python train.py --n_layer=8 --head_dim=64 --vocab_size=8192 --attn_scale=0.125 --bias="none" --init_std_up=0.0495 --schedule="wsd" --batch_tokens=32768 --train_tokens=224800000
Each number is 128 + 32 x the weight over the matrix's rms, rounded and kept within 0 to 255. Layers, rows and columns count from 0. Numbers have three digits each.

# q: layer 4 attention query, 192x192, rms 0.0489, rows 9-42,72-106,136-170, columns 0-95
# k: layer 4 attention key, 64x192, rms 0.049, rows 8-41, columns 0-95
q72:098137125124155151146106173102137146160126135109053093130121090153106128109139079165138136109144081122168121123137136140135143163138132141132078124131124143125100104103145151135117159167134096134151112141170174162136099129119133166067098127133119132152177144107102099122204161123115147094
q136:140094101129142122080159105140161120175147145123157134088101128175085126151106098150108118078134149134161140155129155085160170072214059112123102169131148102092153171064084095115136126159121124156133155204140146158173117165086136127151112118117104116120113120113088111162185178126141150146
k8:119107118103125076096126147127150144129147186056151176049131124137119093170096155127111125058102167168125103158103183154104107144082111104121130148084156105127125120117132125146164161154153155127103111152152108146100108097126108085134107179104166147119126130136097111177147134087086131134
q9:129114154136151118098193121138106150179150081207175101132126143097096150148130102183114069144108143136070125138135138119117109143088153133076167157145128143110145140174101107091114089075117116134080181123147112085105155123135149111136082174149131192124088120100187064141104173179182110142
q73:145114123116147105127187143151105161145126142155152120183161108118152167132140174166113079043130174075118139136117113120161171129145137071088155118128141102164154171091137160106153114150153097152095154104144188142137152141122105076102134108137097175141145086148100125202178139210138166176
q137:139105148130106100099151082169109152144152116139135136094079149058146143124138147134073122145153099133117159109158128143098093087128173117116143144186189119132134177141113143090105129141137135124153123085093165094172127152103089120152129132150130130124105127166121142073096146194131198157
k9:119157083186078205145098188107123140100115114139092141141127145181080116142137098130146143180141117109121125177095135134173126111125146118098109111122098110147141136137124080175134124089175122171142119127154132163188099121161106155082180072099109111131154140097160164151150173167106130142
q10:172087188149087110110151142161164087086159133092215146152135177090119160100159168103086141052093126055055159121168186087117125110127057094096110132131121158185168081130133127165152137100099094063134116119167174058161122123068133136158118136106041154079110155132163093174135117140105128175
q74:095103158118088087098110132140106148166098092140142117111110137103061167154107174188116167143136130118186116163137132116089142129127152149096141166110173116204153113158172130087141166113153094084156124116125127150125150197147115133127178132160116157120122153136139128112097178162108137093
q138:210076138115112114143150144148169123150136140115169163150141143130129119144149133157140101131157184142114087129144143097111137101087126110127100082152172142083151107114122092186120101149094155106059135130157146109130123138122153122104100099147096105058114126140096118166141139122132102159
k10:112140106100159162082117203134185149149138113087112118132075116158145061126107163149038174070107135110161126098156203133132115070116122131159121115129066126131136179164113147147169067148170142141129133159195125072169096123123122130105160095125084093118087144165121094152156173063067133153
q11:145139111082133163157145150127173104132103144140139115095105104101176099122142160123162073164145127151176097120099139146107102132079143118079119105103179132083102117151083163114163114127145090154132116110082126128141167109110222116109148230083113075202140155124118171075116086111101109173
q75:120146165128135129156129176139092102138142191166066079122074155065115090118131097112119121173125084089133142142128089081153124153094137199161096162089152131096086089093111179143129100158135135156093054113175077108109077159148144191118146124136158142101106078107091158128093168133132113149
q139:152153126141110108063124195120163139146116085139085137171086153200111110141134136119081116170146123125203181107134160120113078195119171216157177134113111145086148115184106099102156132133098117116115066068071112176160189116109112142153211103135123085155071058106102144066109087088153052088
k11:096117168134142121058151136099084115121102154159139089125149078163114121135113148028131136154160160136103156060133103071094115178122104126090091152136118148105134110138094122107074128122111099144095154097169125099111164180174132138134132093117103084152168136185076086078122098193180138144
q12:154109134168182096099153113109140142160113108143162142210110167151102149166101167130096143147115112123123136138127162062116083093148107109145162164137128096184142130103126139102116164135145063077203139130115110115128139155159076149085132103130143143129098138179095112132146128214101099145
q76:180175118181141149122124182127154142165097086107167120113132112114093144110181156135135174066099151138118168100093202122136136071155111066128164128146140137157164126087155095133165144092140105094129115162121131161156129158089124139126126084157124103083113143170101127190135154158147122171
q140:133160122137195109157192106131163123193106160085160115063137144124140183137073184153186116135147099134122144072112107166148184073144095116128092138104071171083162154105102128094082044169164156131098137174135140118122087125145093112179080097098140094105111153111181119118185196181070143181
k12:148122076066154128145126125144188165118145166140125168109151159131212133125100177147147112033115142143126174168098118132140139102157133157151092142111124128126155130153126122153155120141124232116108101110126144142175118120146092123197142177142139148060123117110111089141129223108121139120
q13:139115134119105031088185128149163096098146099131178149147166105121092101156132117160045175049084124129168136149191080097065131181117108119164124173110135122134156113114124130126131189135116117088205160156160115094174123130104061136125132129143076077089101119171141058129102113138104098203
q77:141159158147147119092171059142133147131076064102171142160089110129071140122111167152119143163116141095115106158135103136167124099147119128115126096136147123159157128077139137131118170147192129129120086109152177173142123174112091099140115135171084144127149175124205138154197152182136103133
q141:171038118077118082128194113164156139163186135111114141107174167136174096149168146096186162112102112165079102117077110169166136110130124104127104109140128137078123104171099099113063075121113131139128103212138117122134123088082145094170098175100138151132084172191175116173087121100104213119
k13:129095082094084082150095103132150125086125076115141159169085129070081139141117155142140178024145205154076148126158082157143122069075162072138187120100120096136187149122138169160180139173159181062140129151140161144105112090081153126131155134083116113139106112163200141165102232139083156121
q14:172090092077180127114145133151148153108109121109121096105149172092184106124130160135077155120132124150097115112139153131093129055134133104149187151112130072122075157115117137101116164058122120148187119140139088139134109126059143105144114185128119106093107112105111157137135111148175164116
q78:105148108124096118139158153178145130129127099181102066174125125122073167096125137101166104095138137130076145123152146144117174132171089137136117092102096088110130114042109139166151112136096089126160052112056092139163158184132129136114103162089156147100159105126105120133124115125143123143
q142:058128105165105158095082077099187124164198151122119106142154198186101194131104150136177173111154114176089082141156126136097180149138133109125137141161081105130104116099157114139116064114102138163094153215163116126115125109148107166111141154109132126105161127085151143185085125075113115116
k14:109136148101154138133085149127134148101133130108087184108096088101073117162048156116160147104103143144205113074088099119104060079099145112127164076150144133131150165120125121124112104151154121158142117168154127056148093080119141100163085142066153136120145106138164159038108131091107127104
q15:108098122126150119085078125096107137099170146181097113150115153141166125159056139128167159168143131123184184142149120124136071133121139153127107108131168142048094118130142133152131128125093131152136115176127160133101186135152120121153137124102163083159135138185139150047082131190096204151
q79:067076143149121179156137103110081111146133216134087125096091133131214049114108117071193098142158121135222053145067134158151121097128129119109074083098114092079093058109100130141124100129100162165119125185132052134115179092149129137179182118110125147150158129106059181097105098096123115122
q143:077137138125104135038190196164146152137164168187137151160058140217103134150137128119053086160109183119203089096122211148133122131145123129110172098128163129093112159116099112089149139127154089101180150131093102126112134132139153120183106128110099141194100130095080122134162108117141102158
k15:132126128142152124078138163168075136137166088140158047137098189066109150132166087078123104163119142110161182118170077141149082174109164177061144126167183148118127154173116111066159117057093077191183145129081105189140151142139139170101144126150147069096121167150059158094107145128181158174
q16:120107099140068098138131139132098118182086087087178152160124137107124150163121092181072115092125142098079155140166133114075099105115138115145091177146079120116254148144166145121109103127202085110212153166173144128118128130109117179102114121170123133123088110098172115134115154159198108103
q80:127135098132097088102135141134101152165142107119209169162092145157122131139149203156160123102096142132105090110134138118156167125135067149123149131182109130164119151114152119146097106175147139120150100122164146176201113181089120086141104108132089108164130091095151152117159097135116071122
q144:096075092104109099078203039160127146184151114149141148130101126147084113186127139174171100117171073142141089144160126144120082127122099136071131163140145094146168146097201134083097080124167115149121122119097130142138121170107140139111117159121168139121090143092129166124138161174137124172
k16:123129138122105100139129134129125144164149129083122207176117169121127173125120134126177140080114087151127152118087131181170106102137091135163116177091009106099145126137134159095132183167180182135085156184173158084156107114048142205073141124149108092097025172156239088101113153083095152103
q17:070137118093165123106104153101130144120075142110082166115129136076122124112109157129152164172156172164179123165108114165108132121116148160149132121101169131140109101165083116174164144169106128191084130178111159120155144115123114142096179127131114137147126091157092130110081163066129133104
q81:082132112096151085106095157133140114116182173106117138118195129114082139123103132089098122142154159127161174109108084163116082131140132136144112098024162087045103119141165150129184079142130100137090178184205096144110153098158158187136140128114140192156160120138106188047160130149120113094
q145:092080138153206113094134154151176177096160136125213077200107098132108148126109105151123126096181144088124134110114149149146151103163123105136136159072106056135153097088143177169191119136139112152136220120095135113165107125123117147138158138142088120126087103184138091083147080134119120133
k17:140101183158100194122091128089100122092151113126082054106140140178090140117125081060076121169112149198108066091226159101164088172174142175084121078108196158174086131138120154129186136055171128133133147174078129119133147179131130132109152102120113090140121106071126185118123091207147089101
q18:185094118141103117117152097191171160137108100116201071168137169158123110086114150121113180087079079158128154191162157122194126145123095132181126149122116115129137133163153112136122151138170105052120191155143162140170107130119129143132117141149095102094098136158199089115176157104154132164
q82:139134201088102154125150160198148137188154092121141067202148172151075163143081196121127062073066136079199176168113166099119151092125141118118148131150157111205131116148163123069163092114176107089197092148155127169085157164117111153094087136159080133147046100128136099127158099164104141149
q146:127145154114191111147145115085145152190139127045142135128164116083083191182107106139169036106107118060124108099136122095164100115128113048115071104160190075131118108189121156142182103185196150140144125172152148078163148077117091084136134162108130133114086113130133118114120035146099143139
k18:183158060109164102144201131130134159177162171087146132106102113122108180173150139117144137109093085106100110166156109193080131091095135087090131105142079044134155064150172171139137118182209134121131149127146125072117043144139140138136127179136095078154121113152130072130120165133158106101
q19:097079165076094060124119098206119103092191111121172146147152143066067221140108164085135165127037091103105101199157190041084226090106097080156154136141086095145192123112185102085140125153089097058104135110170145125172099181119065098147110088094137219108096126111197119162110142144099113138
q83:146090106155114151115152072136110147128121078089158140086173153086151115102117197122132126083121072132154137155099179132177142104146133023149236178123086106180210117073134092098129210157128100123082130097128202113165058155107130099191102132082132092062071119104102072139068147141166142158
q147:097154185127089108090153091151121166103139185094105084126141109117118112116103210104167107127072162160081104156149205117162134032124079079110148136136173151113138087048165051092129121177161086143095184105097160126158141160130097145118042123116091186102061140110131155183164113124125122186
k19:037104125123098120114174112176151122104130142141049144140172109122108169129180175097138090135131082112160087109069167148056151150086084101165208075148048066117122109095166153089152120182142148116134092114154194172161142124128120127104083145102162126141120104133185105120146162093129117176
q20:109199130173144069096149125064139133159140132054156129117118134099092121163142116137075123111089137098109101162159180156201122118192115203118147126181103145147169104122149103086108120121181148085123212094137111143133110132074088145091026105135152137055093070132164119170132085166171158093
q84:133176082141147094069175069083166077163103087109139131115074153136132114197082108205105124074056144134028126216104201149144100103125132147120143148166088119180189152131204107084107103140182108096098172067149174137125090162117077139139042083121120148061100116102152130119098139106166099080
q148:092139158097076108175131120124107120154123131103094166143069118142159156130118154138100090115154145084063147138148157096154123107095136086086147181115063127191107151134189081090111085140202162072152186140147210171130124091159131113160113081171150189093026069142163162121148092122135150115
k20:077128087052099119143155119116145156118158142060099143152123116138126182133188131117137106089116147152108169124066176099123205067118102071151100189176072077107242116154161140088125175092152096097128122121174149048132104170086178120091101062111125168119059146163177076122126140145109159174
q21:152116084171121161138225092193174144122088119176178123199109129129131171124157203079075146137143125111160105121083097088135096215092112099146147134140108113168173159097181095086151164110114133060183162080118177147084102145108101086146105116139091165125112068080096156146148108126128090195
q85:140133111163177165133190096153147170174064035135142152191163154125178118164135145120072072080169130187140119119113098162159180142167118101122218152146079103211157159090124113135090165136160123102163154077065174118124088145076153151186133032145112059130103112076120115115049145118152088110
q149:134109176181115143165108107213134136119076106144166113094094178127152104137086145050133078154125155135150166083164085137123141115064166211120126086124123133133134150175105146076130167208127143154145099084070119148126132154179129134132131127136080035174222143132059085122118062143152115117
k21:132141094136095121115117107130182179134133157095154166161110086064178160131113163132123136095144127120109152119102110166132112087069174126168143134127044119182164129110084111143119108162113199161060128138100112136085105116094083116240113156121106139078084160119115051151046208125115148172
q22:152144173097093097112096137105141134130093160101108148112134165085153125189080126204176156126109181138074132155147121159159165134078140103140105156119060101135170104089209078102072085124170146146167098107143097160105097121106171114163118198115120166119056072094123111205113113131086129162
q86:101158116115115115108115117111098110090119148062102089110163135131110172102083118124138161117163087115083113202179122173139161170177134142102090118155205139100111138191168137107174099044165070111160141115074103131208115187087069154072117135097141125118093131096069139164126123176101160089
q150:186166088152097030113115069115156078119063143093204088176139125102121166137082133192130117113201089080059142153174214148140196147186097148110136128240111114155174124195102116143135153034170098083143139163187155174152106136006066145064151119163157118090087068191159164142124141239125232106
k22:088169107117061155121116159091144144098057107097116139113101121097092128154162105149124146074145095153099089147135162055101157135124055067122075164123064086111139125179158120098119155086125108103093122125140158049070092138094116102127074124119069067148103116137134128182114103177129100141
q23:088094171147196113118150129159088163137151143166152128108086158089169115134164098119141092166145157163151155100154138129126143168115163174142125146148144122132086105071127130149135114171142098182133108160224121130137126144088133089169129117135159130140140157148108121104131100111133174075
q87:158192103147081095100140121144081170104133132111117117121155164150029123143096162107169060156186111133137150139134129198132152167121102179122079159157157111106096134151087133177142103098112060134136090080079158104138115099165118122075136114134122141162148142152123150147095144140104133070
q151:089091184155130094153047093137154134149066136127157088112193200112136117090120131110140094150180105135062137137119069173178192078156134092166092171197177080120160087164126076093110087107142214154093168104144104108063122120150130140119131134134194093135095161135094142121083128192083107104
k23:102207080153117111063168182141123121131088079130153132098134133098128123108103100055105172112155122137040121142114121120097160127143114115073149083152160146095110114165094098102136076118137149102065170104112150135042120095134121137135095072091168179126124073100131207157143119218081149112
q24:151142129086105187178139123146094128140097136117180126143124073170201102144162124108167130121149169199144184118091088145124177084103155143188174087157147097147146158164115164085121087090123142144128148160128120120103130112117096114088164143136115124111147158139159091177076167036090129131
q88:124162091175097124163139138118124115204094154098107183180124089112117087138153167158153156146157100196108097130089112138098132115163169127146132144207128142152145190136130093141090097222185144145109093110059171158129160124087133115104059081183045126136124096135123149169085155162193144069
q152:140134034242155120173035137141162116162156155132199191126110124155211127133120082117151166113141060148134201185137188172206117117170157128106136188118132098174182147144086116175073122118193220152101129151106143170104104107133105161082164113235072119107128134141136166130047130161167125051
k24:092158147143177099120146147123121153127109170170126182139112140089075146195111103169178156143165087111117143142077041129126100137160044187117115119124127144103095118138117079128090062165109210155095052151135210085105100215145159155080164116122155199115099084118116100140104121179138158110
q25:102141103114091143153118175138154082094122168151099084149161136131092109107107154110144120136122103165146142079138193088171130100120185088164121082096159108115115099107097063145171125149053149079156110124092181141154158115150189140105124156111154129140130150101078132155177110106103105166
q89:064125119051154129203113096110161097116189154111115153114196121164094118065128189165102147134170115139116150114179160168138147107125057116183108052077166133106139150110121123184150216163132139157169098165110209124139173137125140090098174115100121079148134104140129120148157139081116136174
q153:059112067115131167119126140094142072026194104097140152139224099072037144153017161139101122110134111139079117135113103144162132093122080114133136172131095061147180180120177095075190130131170099100142095135084154133113198146138156145128176073076144194129047133195150080149145195136162174114
k25:102171152113120152132065139137067153118130141131117171157145142125153127135147195159137129086083104135132123077061175096136106201145114089147117117092156115135131153140109073083151084161137052162098131089084137133143131134130140086119078104152222133144149061084124171066190057130129098074
q26:092142145145091103160116129168088132144110105149147119116101116142090135147135115106139110202163053104152171154099155157145106172132118152127129079127119114147130120145136113139106111119134129195187129128112152105126168113119118147133133104142138153139168177093090137110167183152146138122
q90:133110150155156058109115131156047131143177120052097071086123140110074114121104059100083080189167119109161188105108080176137142155139143114065159123125182106101088111118145116124144083127108064090101096148148180133124070082136124107139136165135161080085104171148155141129121109082159154079
q154:159106084187115133097145158159061078149154141116148109189110048103072098122055118161081160156134116154143200133131161079141148101157087144111160089152104153159142144195137181141107146096144161063086103123095188123163084214152144131107177110187173124177133081164094114046138089159146108109
k26:081119172134157120096138103198076113144151125097120159123129120067110171215137142117104143103122106108060154127100149115168119157126105127110117169152125105166149136150239101103202071099156116117116131065111180076151096154072055124135161207136162075121135168160095110135126081130187154093
q27:132124122131110143137115120099128115093160153175103119163108146138145102141139123131157108087118088123074129104145142143176125143169130165117050124147124120133170096164125110165161122156137106165111098130148117103147101138114127148111079115107148123159136124157151118176121073124139140060
q91:095137103064127050113134207161135094134101125130166121197112163074151115109193163140116112110140118103091189103137118121154130157152105184064101109199143133103117194205143190131142098109096100157145123156130120141103144068145133077094141115126130137128140113173117161112125077144138131133
q155:174193089066096102118135149153154082107147098073179122118112109165112171164185134177126093116125103149089194126128170109174156122147131148123149155152099142129166113210133107146102150078113108142134179151185162044148167182116127117120155146098133117105137095171115141140186120219150181089
k27:117176108112127162131153124126174121102101157109142057104106081145175087164189029111128111127084123086071134080141143143086140186161066148101065098185149133085127140159096184140142138121079087110170102093110143135118195170112132088104044169118049109218107136136066104113157130175127114101
q28:138127094098151180159135099101196126103089128108092113164096088104130130138106124128125098129125141126103159148137039101147118118134121149099148137079092119143129158124132105147112158097088193152114166169079148184140127147102168104142075145160074087164146109124148099137117130096139096135
q92:089180117092138130184103121055090157144139136137095177136075143126094139156113123148160179149127108082139108163089164120124160160108125151166138135120097125173126143155102131064130101156163166112092075120154146205125073151105181050088182134158155092115108128109134079127133135064128092131
q156:134178128120154194176100148048068143196085038117094127177130062140085155082096086190201067150185127167133193130167031130134123131162095106097088117135165161104148199140111117198121132138180159129079093108065136182118149089129157106155168135202170083147124087076139185175173080133079111105
k28:135137079123145148201110112057082116166104112150112148061125107105111075129154098186123098151145125069137093189175057109163183189092173089080156132187133150136081165103133139108138130163140160124143116104068184127114061134114165110050150155168166123089115140138109133145066085124117098138
q29:200162082163127192097167123183097107093046066160112125184117122122153132155143081130085085134106127077139136143132088129134115133159135146125106205124098104137149185108083138132071141068108075072110135056144115142057182184115098106184108114168125114121122080120137131145149114141151120118
q93:166123093172107127104155060171142141143090109154096149173137125162169105122165145110153142146080128123147173147155112173114170157155193108148121165184146138190123185121127137095054109086088107164135096085135128129099136163108160097182095136054082134127149127120139139086083056178190058161
q157:200129138152164176213191060203122156154137116197107141126096157138213109168233129111148122141120158163152143109112068122130183076072178082100130151209122134130126203181104146088047126111102144178104122099108122123115170120128131089193059141113122069127168169076131104079036109122175089136
k29:137187122152173138118189100118147134147152136083157186190100122110124119160179166151130172069090154125141156146104134181099138082099195100130121130116077189168144126147040135173122155139126203122117142100154135114112073149115140185149099159149101150115050146203167099118079146089104124122
q30:105122153146117085142139097145115135125115124149113107127128137111146162156139115157079118086149131126087088096145128114117149127122110136153115119127164134132176118127145111122112168104163105115173155128170118115181144221172132093097099125167146136115128126104107129099125112140153140162
q94:108078146178118174106129126157169086119089120128169103111138148088157159097137082099135101138161101117058097172163107228143122130065129139096111119159130096094148104146142161090115116098142091099077192089098088148091198158147157076077116137166141128095145157112179127153116128089156131178
q158:155090175148140155203145094162117133121153152181116128093168156162146053117147173106197090137124217221140104139140060223129075100092161150098103108090129150111105106146096150071104095201083147191183154107147092133078180101216152105119075132129097149162133188079092117133010121083140142207
k30:116097091184198096125172179185187143165186093111116153104085122130170111105093148147079152110193196064139172191136103142179114061109120100156123094108148137109203115187019131142145130143098145078109123156176079142074139145115128137180113105121082140126083132147136148107097150092099148121
q31:136113152086147118139117118141144112106135140097113192142102181146131161113090116180121134127149128111111092077105122139114125132118094096132076155091125129088185155109155179159137133196125132164087102098152152111164112158091121118124035144114127118143112071195134098149144141073116146090
q95:119117139103090121114088213087207156113171118079114175150153153132068147119123136139045152145100096114185159120137170130100093110078050166118068113107109086145130092104138142188161103115185090079052104149160146116162098128138104174077180135078154120187125172145144078117167213152094134105
q159:143081066064159099129144107094126231164092111119123194189112145136124096142097077130096173138091100079207156080089159081139145110105131146151096116133099147110072119079122158177144126169175169116120120025138158097187056049093096084094090171096125064138170121122111126086157154090081080128
k31:139115130155078165126094149093092132153178149094123089147118071159106107149160108144130109224195087139181074116130120112143116140179079091150129203095145130149134156112168176125152138122140163153110120132090123132127134080128092154115140171105134122173128168058128141116184170129165080097
q32:147101106087139129138141153126115146126103096111150100055119115166119147138106159144147153190082110118132146156141116097096141097109101119160128154151134104103150085138099134120130126197126145116188095112160150114124056119119126167156171219132138154109088121121145116212081124106092120139
q96:103134117145090116148138172157114130117165144171153136127080122149152126113147133134116140149141101138116091143122180145099077128126105104190098115157114161117112160081121101175100099076088120124110139116136113128124183157142104122121123140183126138128135114120162165160089156133114148112
q160:107081121107104118162118185107103125149166124109113105073096146099122120127130096147116109081070118103110171105104130115062175128106114117140122094095113152102154115131144128089107110136123108095156148116109150104163120110084129139134070084126132131074122046086113180165124153130117141138
k32:157130148120061152106107148098155130180126117155109163096136125124167153066157119148120126160130081101151106103123123168179132152149158093159157103208136154120106171158138132112127123161159155128107138114111136156152143153125079095159122084112133102122175162151087147121146131137144110131
q33:155142135144101151148201171137099114164150078158123098143064125123100128108157110114131078115167153067093127111162099147101121129184125194089130116170140104137123105087103110110125138105162123122145124130062112120133087135192130133087120166141127141126149115122134111098136122111175104135
q97:108119120117138114150135099106108120110104114128149121147118113136099127112119164113140113135153108111190176167133118126125132159114122099127130146132089150107128139111125151181156147123134148136168058145121144098141122121133130150155161117130108123137145082148119111109116121128117127106
q161:167096088141139147110102143125112125122125130169121156117100130096097117156071105115116116137146121080107163056131110149121126114113147123109138128177120126193119128148139106131151158144145104082147070089083138147102067180139165111112139123165112096121116125142114089091135102138149131145
k33:131101165148164141093132119126090137108134099146136128103123112155127126164159121157185115141107126110106115182126094156106108141119177100109073113130109136140141111104131168151076203108079129142122104156123165090163137081068167178112154145128082146176143178106138139162134124098186161153
q34:062160140130117122134118142115106089105137129131112138126098113128148119187119121149131135114111139112142115104166143179124109175129136161136172111151145112180132135147134108114147106159143092168112111150117129162133167136088095144085123104168135081124137126140137151074143116094161128110
q98:148150120145152139095142117117137123116113111136163122116120159159113149107100152128123096113130094060093126171161134100153123140122143132099126121129128132119143136155135083132130108096127112129134106109152119141115117173091102092091146134148156150118143121104129159136098153134126134114
q162:109158086122144169137140137167142132073122151143139089157158107118148062121167169097112155121149123159109089111145084199104127153102131125195095095151138162149147105162095138147122155079146135176084135150107072135112136092157125129087123143076104136141145159092134086103165122137131135132
k34:165111184177111123131138104133139099105133155105144201151165131123152157144138096099091115118159121145124125138122128103168130136095106098129151144114149150139115136155143070141117090127142140094104124127097171134125160104111098140168077102154160096146100121154116138160163110088153140133
q35:162142150153125112136135113205084120114092113125114105138084105140127095119112101151126130148136137131133114095132140147143126123184109131072185160155136136124131161150125176131094116073094066171148149104106106133059155138161129110112153133158150147187136112142104118091099079100159112113
q99:144145101116161115126119119113132117115124126137112091130123155113121129089100104114173144148157139144081152133135112091159114118108092129110141122107105074101114118128053116092126151092104124101130157106143138138140098112119137151180122134115109089110109085124091156137142081117163111076
q163:138083119124129103160158110178082142120151134143081153138109151160135162125129098122133155124152087092103109101132104100137144133128176177094175104178133158168116149180094158105147118130174105106096113114129127118109109180146094138176200130119159121176151110146154105102111069193089119091
k35:139147146153123118120134112112117078131204082199156145112181130170125089171145110134118118142135087127127096133157108124145143153128143116118107169094118131162102136112089108146114153075141137175078113135120153120112090088123113134155123095098132180123117164170153154172176131102141117169
q36:115164141129120187146172156149108102138127091128135146111165124148102118136125153071176119137109175123172112080142162194108186137111165099106115130196163143090099179144109172143124118102120123157094094152075108100086173153158177115125113144145149141182168117163099144096180063120144150094
q100:175138115173063154140148124190144161118149133174118103124116169156110117098117122129136106121124103121087141126148094133134106108147147055105140101140104076144118113127109118110132142113116096135175155082129109164139149165093140107144149141150118124155103095142150139172141102138130108102
q164:138155147139129162124095110125119123048100116158164120123109101186151111140194104115117130127145131106137120121134102141105145087111181142133110089138146180148140123204156160154126174139109140103123117123144141113125148126125106124144167152149149115126105137138141100124116085110122114147
k36:190115069197158162157130123081134131151150107159087125149121125144140134162170090122127111114102096130149129168182104101079107148145104128126182143139134168097125101138083076130106112121123114111157151140107120110136139105136126162147135140076148124146143127132114148084094106138171143123
q37:177105117144171103143118145093179070107131086091165132085121156093094175157131097107115158120144120109115122137153123120103112071176119105138143076095121109126132096137174131141176160185127127103120141170147138097156116177159131163092075198133144126103102152092122130121099123161106165175
q101:078129161150162118159094138119115137139120130120151125101105164131120153116139136180104157107137157112230089120107158140166130127112127075137113144118115165150115187094133152136149115125134177137129017134108151138129106139165145112103182143105139143147109106156124103127100146114106171129
q165:137124127143109117165141191116158107132138133097143133115150116117101172075145123209136164082137170114149118129132114173138139107196125128104152132143125110083104124052093134154131102183076154111104130179154128145109144135106114128094171200105104157152140134114134128207105170129065185122
k37:101126145121126106125078101139153158156120121073138113098114137115127124100124131184142167157119122105159159129130160108083170119089134132154162115166111134168110151136160117102151137087165119106096129113103153117153119137171093069142156129106120136169121134104151143133142147132121125087
q38:125197146075139153092122106067137199160165168101102100158141142123120137141110155145075100136135131154144102148185172081119110140125127170125121183126116183077144079124116097059156169134123162136115089148122097140180096092145125094134163081119110152171140090134123136113138135120121122075
q102:145113145145123112131134110094119102141118139157069176125122115131151124121121126161115116143137090131137119112140130179128103132133123153133109132142145114130116116157157115110101106130148106164089181126071148101142114179104135167085112128138128110114133106110148112117163083133103141075
q166:140122158141131140100081169103109124182154065079086084155115127160108108126078086119059100130145081149086119058158165191176140214106112171138163169068141115171112138081197138095143100116116076164119182116077179108191125202135113090074119115107164119130096112100124152170117135076095094072
k38:135137114100147130157117083116145141108127120136122112121131129113166138099124134107136169115113162106116121173108112059136102140140123082141103161137124097075170166101119067141138133160147129146100129163120164120143129110083065116160106140094139135120167123149136182114108183151129144162
q39:159151192143095109183163150148095088140110137140105115077113128107168115101189063091167135154081173146070113137074148153183126164125175114128132110101152116135104125160093158120087111092113112138117135125079125101184129098149212118141126123139112161125100103076134144086142100105145132146
q103:157134164117139166136143105133174125129112140110144140134102120093110131136123124154141143141128100085111162134141124099158120098108151098109124140139152131125135113160107150108109116100145098144169099166132133111078085123148070157141129133110109114146162133109145101104145144100105133094
q167:124199105096119097169107100139161104092112125141132127065132129115110103171106141124112127139064106149186116103114040095086139092112135140087121119117071108155148120205064141119084083148165130135111074159135045094104115083135165132147153116099149067061134126152177124113193125158113150203
k39:161126114144157166088099103149084113127149100175124125187133111137119196141175135087120113132160107118124154132112115138137150138130130161106124141134091111155187163108117112110107074148127095137150147114104071133111155144136123071147160104090148169109195083097176165089101105082162109077
q40:076143085136140192164088138129126128156044172118068161056148110151135144115137152131137140142164162089164119111065113183132073177089102133082122078089129153118098154107118101220068086107118085196090099092138083145117133099129174095157134093147062119183165131108079198096116130143143118139
q104:148155082116138155116124081085115099114141179132092151153085169131186079146122079160142105149147093114109072107098133156139153165094090151118107140127128101127135122188129168129062075117145152148121137151088108132102122087139155165114121141115138097126130144134128139133178111114149086088
q168:083152134120090104113096081121090133144120170130121137163105070150159140093145106109112143180135139115175147126102146137131119135169090140146142098129094112143164134125139102162125157098147081114127150073070118186135143080153158162147183119142130131087167147045091117108120141154169091131
k40:200093148145105157120148106125186099145173033197122112085096119106108099124188123128183128162178081116105149148121004026106144103141166167108116148105181159103125130148090140065125113136050083120134063163119121059114183105087128174070083164059158126125101170166133157128158087164197133143
q41:109131151140128101133212079078184161118141116111172123167180167082074133077093104146088099096059131112091142124191160111114107134110124143187140123141112163177132139103152155164123174150168165093135151110149144116139092109136070152095086162083102157153081125105121122160118179138139119150
q105:114147143060179124098074141124132099156154042047161082121161113175111139044104153159111166121128128166145126144070144086103116138146147103181156121118120157167140118082152137127125131154146124126115126124143145178145111087106121095088102091128122075132138139096141117138127152129109120156
q169:164123146131142123106153115151154117132153101128191112126105160134112157141109178157152074128124167116092131103113094129131153118147092119081107152169164095154084115087112100054171093209081109137122186167173170134138113147092104166097125167115116081142096191049116157153124134107122119160
k41:112105071108113104161153133147150163129119144081149150154144079137139158089120103175090135118091090148124165131083124132138087120126103123177118139106101108131153127171147118121117139165173191120154111121170169103163097130131092111120112116121119131118089160109147120161120144113049143130
q42:052111138116114146133095091067125124143135122115136133137144101161101138133132207121086160068115066183165138118146072148175141119129155143185083116120108150145103118061174114155147188164137159110184123148151132182182101112148121168140137124109138135058066089087129143128192117174074113143
q106:116081128136131136129109136078161127128145110129054173155144136140109104155144155121161127133126113144125149125119148148142093151147053130166106112153128145142128150091127140116134132134119156178205100175131151161135086100149140137075180152152171148102104146051085113120105141098126137097
q170:084106161165189166139142105089158114129143117126110101170175160110077164088092140197192113109181126120078092135125152098155126125106125111126083202112102110149097104119141145141135112144096130142112115181126134143157081114142103178109103160106177150122055107094150129109121111124129123178